From a checkpoint of a small transformer trained on Wikipedia.
Architecture: LayerNorm before each block, rotary positions, biases, tied embeddings, attention and MLP in parallel.
Each number is 50 + 15 x the weight over the matrix's rms, rounded and kept within 0 to 99. Layers, rows and columns count from 0.

# layer 8 attention query, 64x64, rms 0.143, rows 0-63, columns 0-63
53 61 44 37 58 67 38 60 45 55 46 44 57 41 45 47 45 48 52 35 61 39 48 41 46 49 58 48 51 65 39 48 48 58 44 48 51 51 38 47 60 56 37 64 49 49 65 38 61 46 44 62 59 45 55 19 43 50 48 33 67 52 48 56
59 60 60 53 51 48 52 39 67 49 52 74 55 44 55 38 61 27 66 62 39 50 25 40 59 46 40 51 43 60 47 56 54 45 63 47 49 42 57 51 57 58 44 57 20 55 42 55 51 36 50 45 63 44 48 27 39 64 54 30 38 35 48 67
30 72 56 54 48 62 54 44 54 52 49 33 48 53 64 23 77 20 47 44 44 44 62 52 60 45 62 48 53 49 70 72 52 65 53 40 57 31 49 56 61 54 49 50 25 34 46 28 51 75 32 53 61 61 54 15 49 50 53 50 48 25 57 49
74 36 27 60 45 61 44 64 33 54 51 59 37 69 47 73 30 46 60 15 53 63 46 56 57 62 52 63 57 54 45 53 46 48 34 56 41 49 29 47 30 43 37 46 99 53 61 46 49 17 69 49 35 48 29 56 50 51 72 76 60 51 36 39
80 33 37 61 47 63 36 65 67 53 62 37 46 72 43 58 46 48 58 43 46 60 39 51 52 56 51 64 58 61 42 33 34 34 50 73 43 46 36 47 24 46 47 49 75 40 40 55 43 48 57 71 48 36 25 59 44 51 54 35 61 57 56 43
97 52 19 54 33 51 31 61 70 46 71 38 31 82 54 59 50 63 64 50 54 71 52 47 63 29 46 42 73 43 60 36 21 20 37 63 38 45 40 53 43 71 70 49 62 31 28 59 24 50 70 69 70 14 15 32 70 48 61 43 47 57 44 40
34 30 63 49 55 54 38 56 39 40 62 29 18 50 38 41 51 66 70 61 69 52 31 61 64 34 66 63 53 68 51 50 53 67 93 78 45 50 58 46 52 45 19 73 37 39 44 42 58 42 41 38 59 71 54 49 39 37 46 31 42 49 62 33
29 38 72 29 43 48 36 39 38 41 54 47 48 63 86 60 73 37 56 49 61 58 42 46 35 58 82 60 68 29 39 73 57 52 42 48 51 57 43 22 45 53 62 58 50 64 57 45 66 53 43 41 52 52 54 28 64 41 58 57 48 47 49 47
78 41 47 38 72 37 57 41 39 35 30 41 42 56 52 68 41 46 55 42 49 64 53 65 56 79 34 39 51 56 57 59 73 41 21 49 68 63 40 60 48 36 63 41 54 62 24 33 50 39 49 41 58 75 54 52 54 63 61 48 40 40 47 41
57 50 55 50 55 58 38 55 56 40 40 41 74 49 46 53 54 25 43 50 59 71 63 54 37 41 36 48 56 52 43 80 60 47 43 50 55 42 64 49 27 50 38 47 47 49 74 44 50 43 43 48 63 31 51 45 60 42 70 56 46 36 48 73
61 47 70 46 60 46 35 53 60 44 68 36 47 50 49 58 40 42 29 41 60 27 28 42 46 56 36 25 63 52 79 39 70 56 44 58 23 47 54 57 46 54 44 65 54 44 70 56 71 70 40 55 58 67 40 41 36 48 36 42 59 43 54 62
52 59 62 40 51 80 52 65 36 56 34 46 42 36 25 53 38 77 67 52 45 48 56 49 26 64 51 49 45 52 79 68 48 37 61 42 55 63 64 40 56 50 26 33 36 54 40 45 59 53 51 60 54 77 49 47 56 43 51 59 53 47 48 48
63 42 27 44 54 53 48 52 28 63 43 69 55 31 80 50 66 61 55 48 48 64 34 52 61 50 77 35 60 62 64 42 44 44 41 54 48 66 48 29 32 42 45 48 47 30 68 42 45 43 17 53 44 59 39 83 65 48 49 57 37 67 43 30
37 59 34 57 24 36 56 47 62 69 70 49 35 37 63 44 55 69 51 58 18 48 59 46 27 50 52 50 48 51 36 62 37 42 46 52 50 56 36 61 82 71 60 64 47 33 54 43 68 66 55 39 50 73 50 51 39 48 58 60 54 18 58 54
48 53 48 38 34 48 55 37 57 50 45 66 49 42 30 58 67 80 38 31 66 44 47 43 39 32 74 30 30 49 53 72 59 63 53 60 46 65 60 58 69 34 76 37 42 52 60 36 53 55 70 60 49 51 65 51 35 41 66 55 34 64 38 32
76 65 38 51 41 55 47 62 52 55 48 53 38 24 39 41 44 44 40 40 50 46 26 41 52 59 57 61 63 28 47 57 77 39 52 50 61 54 45 22 65 54 46 58 47 64 60 55 56 18 39 70 32 53 61 68 47 37 56 81 42 53 33 64
41 53 50 16 44 44 36 35 55 54 37 56 61 51 51 66 27 62 53 43 42 34 68 46 69 38 55 63 38 51 47 35 37 47 49 74 55 62 54 47 43 34 47 54 51 34 77 60 45 77 64 45 55 55 69 94 49 31 54 56 59 63 47 60
55 51 42 50 58 28 34 34 70 33 64 47 40 45 69 76 50 44 53 51 45 17 60 43 65 40 60 73 43 42 47 55 41 48 36 57 25 57 53 53 69 46 49 54 39 45 38 57 29 40 40 33 21 42 46 88 60 61 55 73 29 58 55 49
57 90 59 53 70 53 67 28 65 50 49 26 48 32 68 38 41 41 38 36 55 46 66 75 33 58 66 40 71 58 63 41 58 38 52 46 67 51 46 40 60 38 47 53 38 46 67 45 45 49 60 57 48 53 54 15 50 49 48 61 22 49 62 56
58 42 51 59 44 50 72 53 64 50 37 55 44 40 34 41 40 49 41 56 51 41 41 60 47 29 38 41 43 24 53 68 49 49 67 64 51 70 48 14 70 38 54 30 67 60 52 76 48 49 39 55 45 52 38 64 70 55 52 34 48 51 81 50
66 33 68 42 58 76 79 59 71 53 46 47 68 60 50 38 50 56 29 48 52 57 33 39 50 43 65 32 49 62 35 40 34 35 51 30 27 37 42 44 62 59 35 68 66 54 53 35 57 66 62 42 48 28 51 63 62 62 44 58 52 41 44 54
59 60 65 61 69 51 30 66 71 56 57 40 49 75 40 32 54 55 29 69 39 72 51 56 45 68 63 55 41 59 48 60 40 59 22 35 31 61 44 41 56 54 50 49 59 82 60 49 61 55 48 32 49 60 63 52 13 59 51 10 59 29 42 50
56 41 44 25 42 44 48 42 68 43 39 65 63 44 58 46 38 72 36 71 39 60 39 41 65 38 49 57 40 57 39 38 56 42 40 80 45 47 66 16 37 66 47 58 51 63 37 71 33 20 65 54 64 38 46 43 44 44 31 46 72 55 50 57
29 55 36 44 61 48 48 47 71 44 47 42 71 36 64 74 54 63 41 55 46 54 22 57 31 80 35 52 37 47 34 47 46 48 34 72 51 58 23 53 51 32 42 52 63 69 63 51 38 53 48 99 52 64 51 44 48 38 62 43 59 39 57 55
27 42 57 63 58 54 36 59 48 29 64 48 75 45 62 46 39 59 46 28 60 64 37 59 48 63 53 64 73 63 48 60 45 44 53 50 45 36 54 63 57 64 51 07 43 62 67 47 46 43 56 48 37 59 40 52 38 58 57 55 52 52 41 49
48 57 59 30 46 45 51 46 84 62 44 68 57 74 63 52 65 46 48 39 47 54 30 54 66 53 39 47 52 51 66 49 65 25 67 49 37 42 54 50 40 50 60 38 53 62 46 31 53 22 50 46 50 46 52 66 44 59 39 54 59 55 58 51
50 38 57 40 67 41 40 44 30 76 64 54 47 46 53 51 51 60 69 27 37 53 49 42 57 68 20 54 47 51 69 46 42 58 63 64 36 43 56 46 74 36 29 70 37 38 50 76 54 31 55 47 49 35 35 69 43 53 60 50 38 47 39 37
54 43 64 54 43 71 38 52 51 51 38 30 56 72 40 60 52 42 58 59 36 64 40 54 58 46 52 62 38 59 44 72 76 42 49 55 56 37 38 50 57 56 47 42 41 39 60 73 52 62 52 55 38 69 51 31 45 49 42 21 42 45 52 51
72 61 65 37 54 35 42 60 44 58 49 62 66 60 53 35 42 59 30 59 63 36 64 21 52 59 78 54 36 53 55 51 45 55 53 40 32 56 45 56 28 55 61 38 58 63 30 53 22 51 30 51 52 64 26 57 55 34 43 54 58 18 71 45
46 44 69 55 67 27 50 66 55 55 41 65 29 69 55 69 42 59 60 55 44 54 65 33 39 42 51 58 49 35 29 64 40 50 28 60 43 47 44 49 37 51 49 78 55 32 82 41 46 23 71 42 49 72 45 50 49 57 31 52 32 36 36 57
51 52 67 58 47 52 45 73 46 44 66 36 31 50 65 69 42 54 56 48 36 40 43 28 42 36 47 57 41 65 54 45 69 64 47 34 41 58 52 53 52 36 62 58 16 24 38 60 57 50 59 36 62 52 34 69 50 60 52 45 66 54 45 39
42 39 16 29 33 51 48 30 55 52 39 42 59 61 40 56 36 41 54 32 59 64 49 64 40 65 65 52 45 42 28 51 54 48 60 27 13 48 55 64 66 50 29 63 37 62 60 43 53 37 63 55 57 51 58 42 50 67 57 47 52 67 72 37
36 54 55 46 53 50 33 40 42 50 49 29 40 22 42 58 48 52 58 54 62 71 64 58 45 29 51 70 58 37 52 36 43 68 63 51 50 68 52 55 59 51 42 59 35 15 46 54 43 58 40 55 49 65 40 63 56 56 46 70 67 65 48 58
48 56 45 38 41 33 52 53 56 49 40 70 46 46 39 46 53 66 38 49 42 54 75 43 81 46 59 66 34 63 45 52 56 34 46 43 63 64 54 43 47 15 53 38 50 49 51 43 55 48 52 46 67 65 63 35 68 52 35 52 32 58 48 49
38 29 54 32 56 52 31 48 45 30 44 65 35 55 62 34 63 65 47 62 38 55 47 41 50 40 50 47 86 51 59 18 21 48 50 65 44 59 36 41 43 23 63 21 46 50 53 64 68 33 58 61 73 73 59 52 80 48 59 71 62 45 31 42
67 38 28 62 49 30 64 44 53 77 14 51 59 61 41 68 27 47 55 33 46 60 63 19 17 49 43 53 42 43 49 55 62 54 47 51 58 53 40 60 43 48 69 51 74 67 34 40 53 50 44 50 56 60 32 59 38 80 40 49 32 35 47 76
78 79 18 68 30 39 55 33 64 56 59 22 32 85 69 62 43 63 70 62 16 32 86 61 78 39 04 75 29 29 61 56 42 35 51 56 83 67 34 77 55 53 66 63 52 55 11 64 00 41 58 47 71 22 40 73 63 61 41 44 60 36 70 62
45 46 71 80 62 68 38 75 36 35 44 22 57 38 57 44 48 53 64 77 59 58 46 55 55 39 55 46 33 63 25 63 65 59 37 48 68 59 60 38 98 28 07 48 41 35 54 60 67 61 52 25 42 31 80 74 66 44 39 45 65 45 49 39
49 81 37 59 44 32 70 35 25 68 44 55 50 57 24 24 45 66 49 87 44 48 66 00 39 61 40 55 73 51 93 29 22 41 61 38 46 56 18 43 55 40 65 47 73 58 50 31 63 63 72 54 41 32 63 72 65 41 54 52 40 56 41 47
58 85 35 42 38 62 50 21 64 55 46 23 19 30 45 89 60 38 56 86 46 16 59 38 70 41 68 48 20 31 47 27 37 45 48 55 65 67 55 37 68 58 24 68 32 64 46 64 32 29 65 58 66 60 59 47 60 26 65 18 58 47 92 53
42 53 52 47 45 73 49 47 42 18 43 39 56 23 11 47 27 49 56 35 36 40 84 70 35 52 44 37 50 37 55 57 44 20 42 49 47 72 36 45 77 27 45 40 37 60 65 36 59 62 60 28 65 67 59 40 37 99 70 62 76 41 35 62
51 51 28 39 61 46 70 29 59 45 63 50 49 48 45 35 64 32 19 70 58 60 67 62 57 38 35 40 62 43 28 59 44 47 76 49 74 47 16 79 44 75 24 40 29 22 71 70 42 79 54 99 48 61 38 52 20 45 43 45 51 46 35 58
75 58 40 53 54 40 86 42 50 47 37 66 40 47 35 80 11 74 34 47 29 55 13 85 31 60 69 43 52 59 53 38 13 29 48 45 73 64 42 46 51 33 40 56 64 59 49 41 31 48 51 54 50 61 27 75 80 26 30 49 71 59 51 26
99 54 41 57 71 54 16 73 53 59 60 80 30 21 33 21 41 56 40 24 51 20 57 45 44 50 25 47 52 48 70 69 60 55 53 58 90 50 86 33 91 52 55 50 24 16 35 53 51 41 26 64 55 44 53 71 58 21 75 55 43 84 40 64
42 20 42 51 36 43 79 51 00 28 55 43 63 67 46 69 47 20 64 68 41 64 74 44 48 09 59 46 45 56 48 67 13 50 54 66 68 74 77 64 44 55 47 45 52 35 43 73 28 68 62 29 38 45 40 85 55 41 72 73 21 63 23 62
35 54 61 39 61 50 49 73 62 57 51 47 58 33 24 18 39 52 33 51 61 23 99 81 40 36 80 76 06 79 32 25 47 66 39 50 43 52 59 63 58 44 47 47 51 60 27 36 50 49 42 47 21 30 40 62 48 50 74 42 58 53 59 71
40 32 60 45 36 69 83 18 29 72 49 56 78 54 80 64 45 63 92 40 40 44 63 53 59 47 45 46 59 64 22 47 37 28 20 41 53 47 25 39 75 62 69 56 37 55 49 60 54 79 25 43 37 65 58 58 37 42 49 41 21 50 69 55
99 37 51 41 25 39 67 45 56 63 53 33 68 34 65 37 94 54 22 56 50 56 34 49 40 52 34 43 53 76 48 71 56 74 21 62 73 52 60 70 54 16 47 47 46 32 51 08 61 49 67 29 48 54 42 63 44 44 47 57 58 40 29 49
52 38 33 66 45 41 32 26 52 44 75 35 39 38 49 53 27 44 67 54 85 48 34 77 45 48 50 48 57 58 76 47 32 39 29 14 91 54 19 79 54 63 73 53 55 41 60 21 65 48 61 55 65 41 36 33 46 53 58 57 13 36 88 68
62 58 36 29 47 52 65 43 21 56 57 75 48 44 45 56 35 77 31 56 72 09 34 33 72 47 60 37 61 50 37 49 62 57 41 48 51 47 47 70 55 46 28 53 92 54 63 82 35 48 48 36 80 55 31 18 54 35 61 38 51 33 42 66
37 33 15 45 50 56 39 69 97 38 70 75 50 41 28 41 55 52 80 54 29 30 39 33 31 75 41 44 26 54 30 73 32 56 39 64 54 55 37 75 73 57 38 50 59 76 29 54 68 66 34 61 42 54 62 51 90 26 51 58 87 36 45 77
54 65 55 07 48 57 89 71 36 32 75 09 45 74 46 35 36 44 42 57 46 49 34 66 51 36 47 38 41 00 44 40 75 55 36 53 76 48 37 57 80 55 74 48 59 55 23 72 52 39 53 66 26 64 53 30 48 68 32 22 58 41 45 77
42 39 52 23 42 29 63 58 54 52 81 67 40 42 44 38 46 26 49 29 52 29 70 66 58 52 36 49 53 76 46 31 45 56 66 18 73 77 56 14 35 39 58 37 84 41 63 91 75 44 44 43 76 61 78 67 76 56 45 66 54 27 65 24
35 50 28 81 51 38 47 63 57 37 45 21 43 45 50 51 28 70 72 63 46 62 68 53 89 55 18 76 72 40 66 37 40 58 21 66 55 70 56 44 69 23 48 41 49 42 43 78 31 46 31 54 78 32 16 59 57 47 44 48 75 61 23 49
71 52 36 74 67 46 90 59 70 21 16 50 18 56 60 57 75 63 56 40 49 37 61 47 81 49 60 20 43 29 66 61 48 57 52 14 53 60 39 61 42 30 38 51 70 27 30 40 79 54 25 33 28 45 54 73 55 39 57 46 29 66 66 32
72 38 39 40 39 43 52 64 45 44 73 50 55 77 60 27 23 68 66 57 56 47 64 47 63 40 48 56 51 54 33 44 75 52 65 52 49 39 58 56 53 50 45 99 28 34 58 40 71 50 66 25 59 14 45 25 60 59 10 18 97 46 61 45
13 47 26 49 59 41 56 26 53 41 47 46 47 72 51 38 62 25 36 32 61 42 58 46 35 78 49 82 75 55 43 80 62 38 49 27 38 63 62 50 63 44 11 87 54 48 61 46 35 13 74 62 43 43 64 62 49 71 55 47 41 55 45 54
32 77 67 38 18 43 73 45 78 43 68 49 24 63 65 23 41 73 60 57 33 55 35 61 39 33 60 56 51 45 66 93 21 55 73 52 44 26 58 66 57 53 68 47 62 43 28 64 52 43 67 34 56 46 42 67 12 46 49 45 49 65 41 17
52 21 42 48 28 51 56 66 58 46 30 89 37 66 44 52 28 39 61 62 35 70 62 35 35 64 46 80 40 27 25 63 49 63 42 50 22 34 65 38 58 16 37 58 82 24 89 52 57 50 57 63 33 82 45 61 41 50 31 54 47 31 81 62
69 50 59 63 53 83 35 69 58 26 81 77 76 51 34 56 66 69 86 79 50 72 58 58 57 58 48 21 49 39 46 51 48 61 40 22 48 58 29 48 22 31 28 29 44 36 56 18 19 28 48 60 37 27 58 59 47 30 55 10 51 26 49 66
45 56 26 38 43 51 20 39 71 45 77 51 87 53 59 44 46 57 04 39 27 18 65 47 47 35 58 56 79 14 65 36 60 88 38 41 34 63 70 72 53 47 56 48 71 56 89 44 46 68 32 50 21 50 65 47 48 43 38 59 52 56 45 64
72 51 46 41 38 47 42 61 63 23 32 42 72 51 23 24 48 47 32 79 51 72 37 63 65 59 26 59 78 72 33 49 63 13 36 58 63 69 52 49 33 69 54 75 70 43 56 79 34 52 36 36 29 34 47 18 19 59 83 47 48 39 66 49
35 79 61 54 39 64 64 35 55 35 59 38 55 54 23 73 64 31 33 29 41 68 55 60 39 68 47 69 76 56 54 61 32 67 48 10 48 20 68 33 71 95 33 43 48 33 51 38 88 80 32 46 85 65 49 16 32 30 23 40 56 43 44 66
55 08 64 53 88 62 28 37 48 69 68 35 67 73 07 41 62 60 59 66 00 31 23 52 64 65 47 57 37 63 66 44 40 42 66 55 34 32 60 52 27 34 23 41 62 34 42 61 77 69 77 42 51 56 54 29 13 65 61 33 62 27 60 54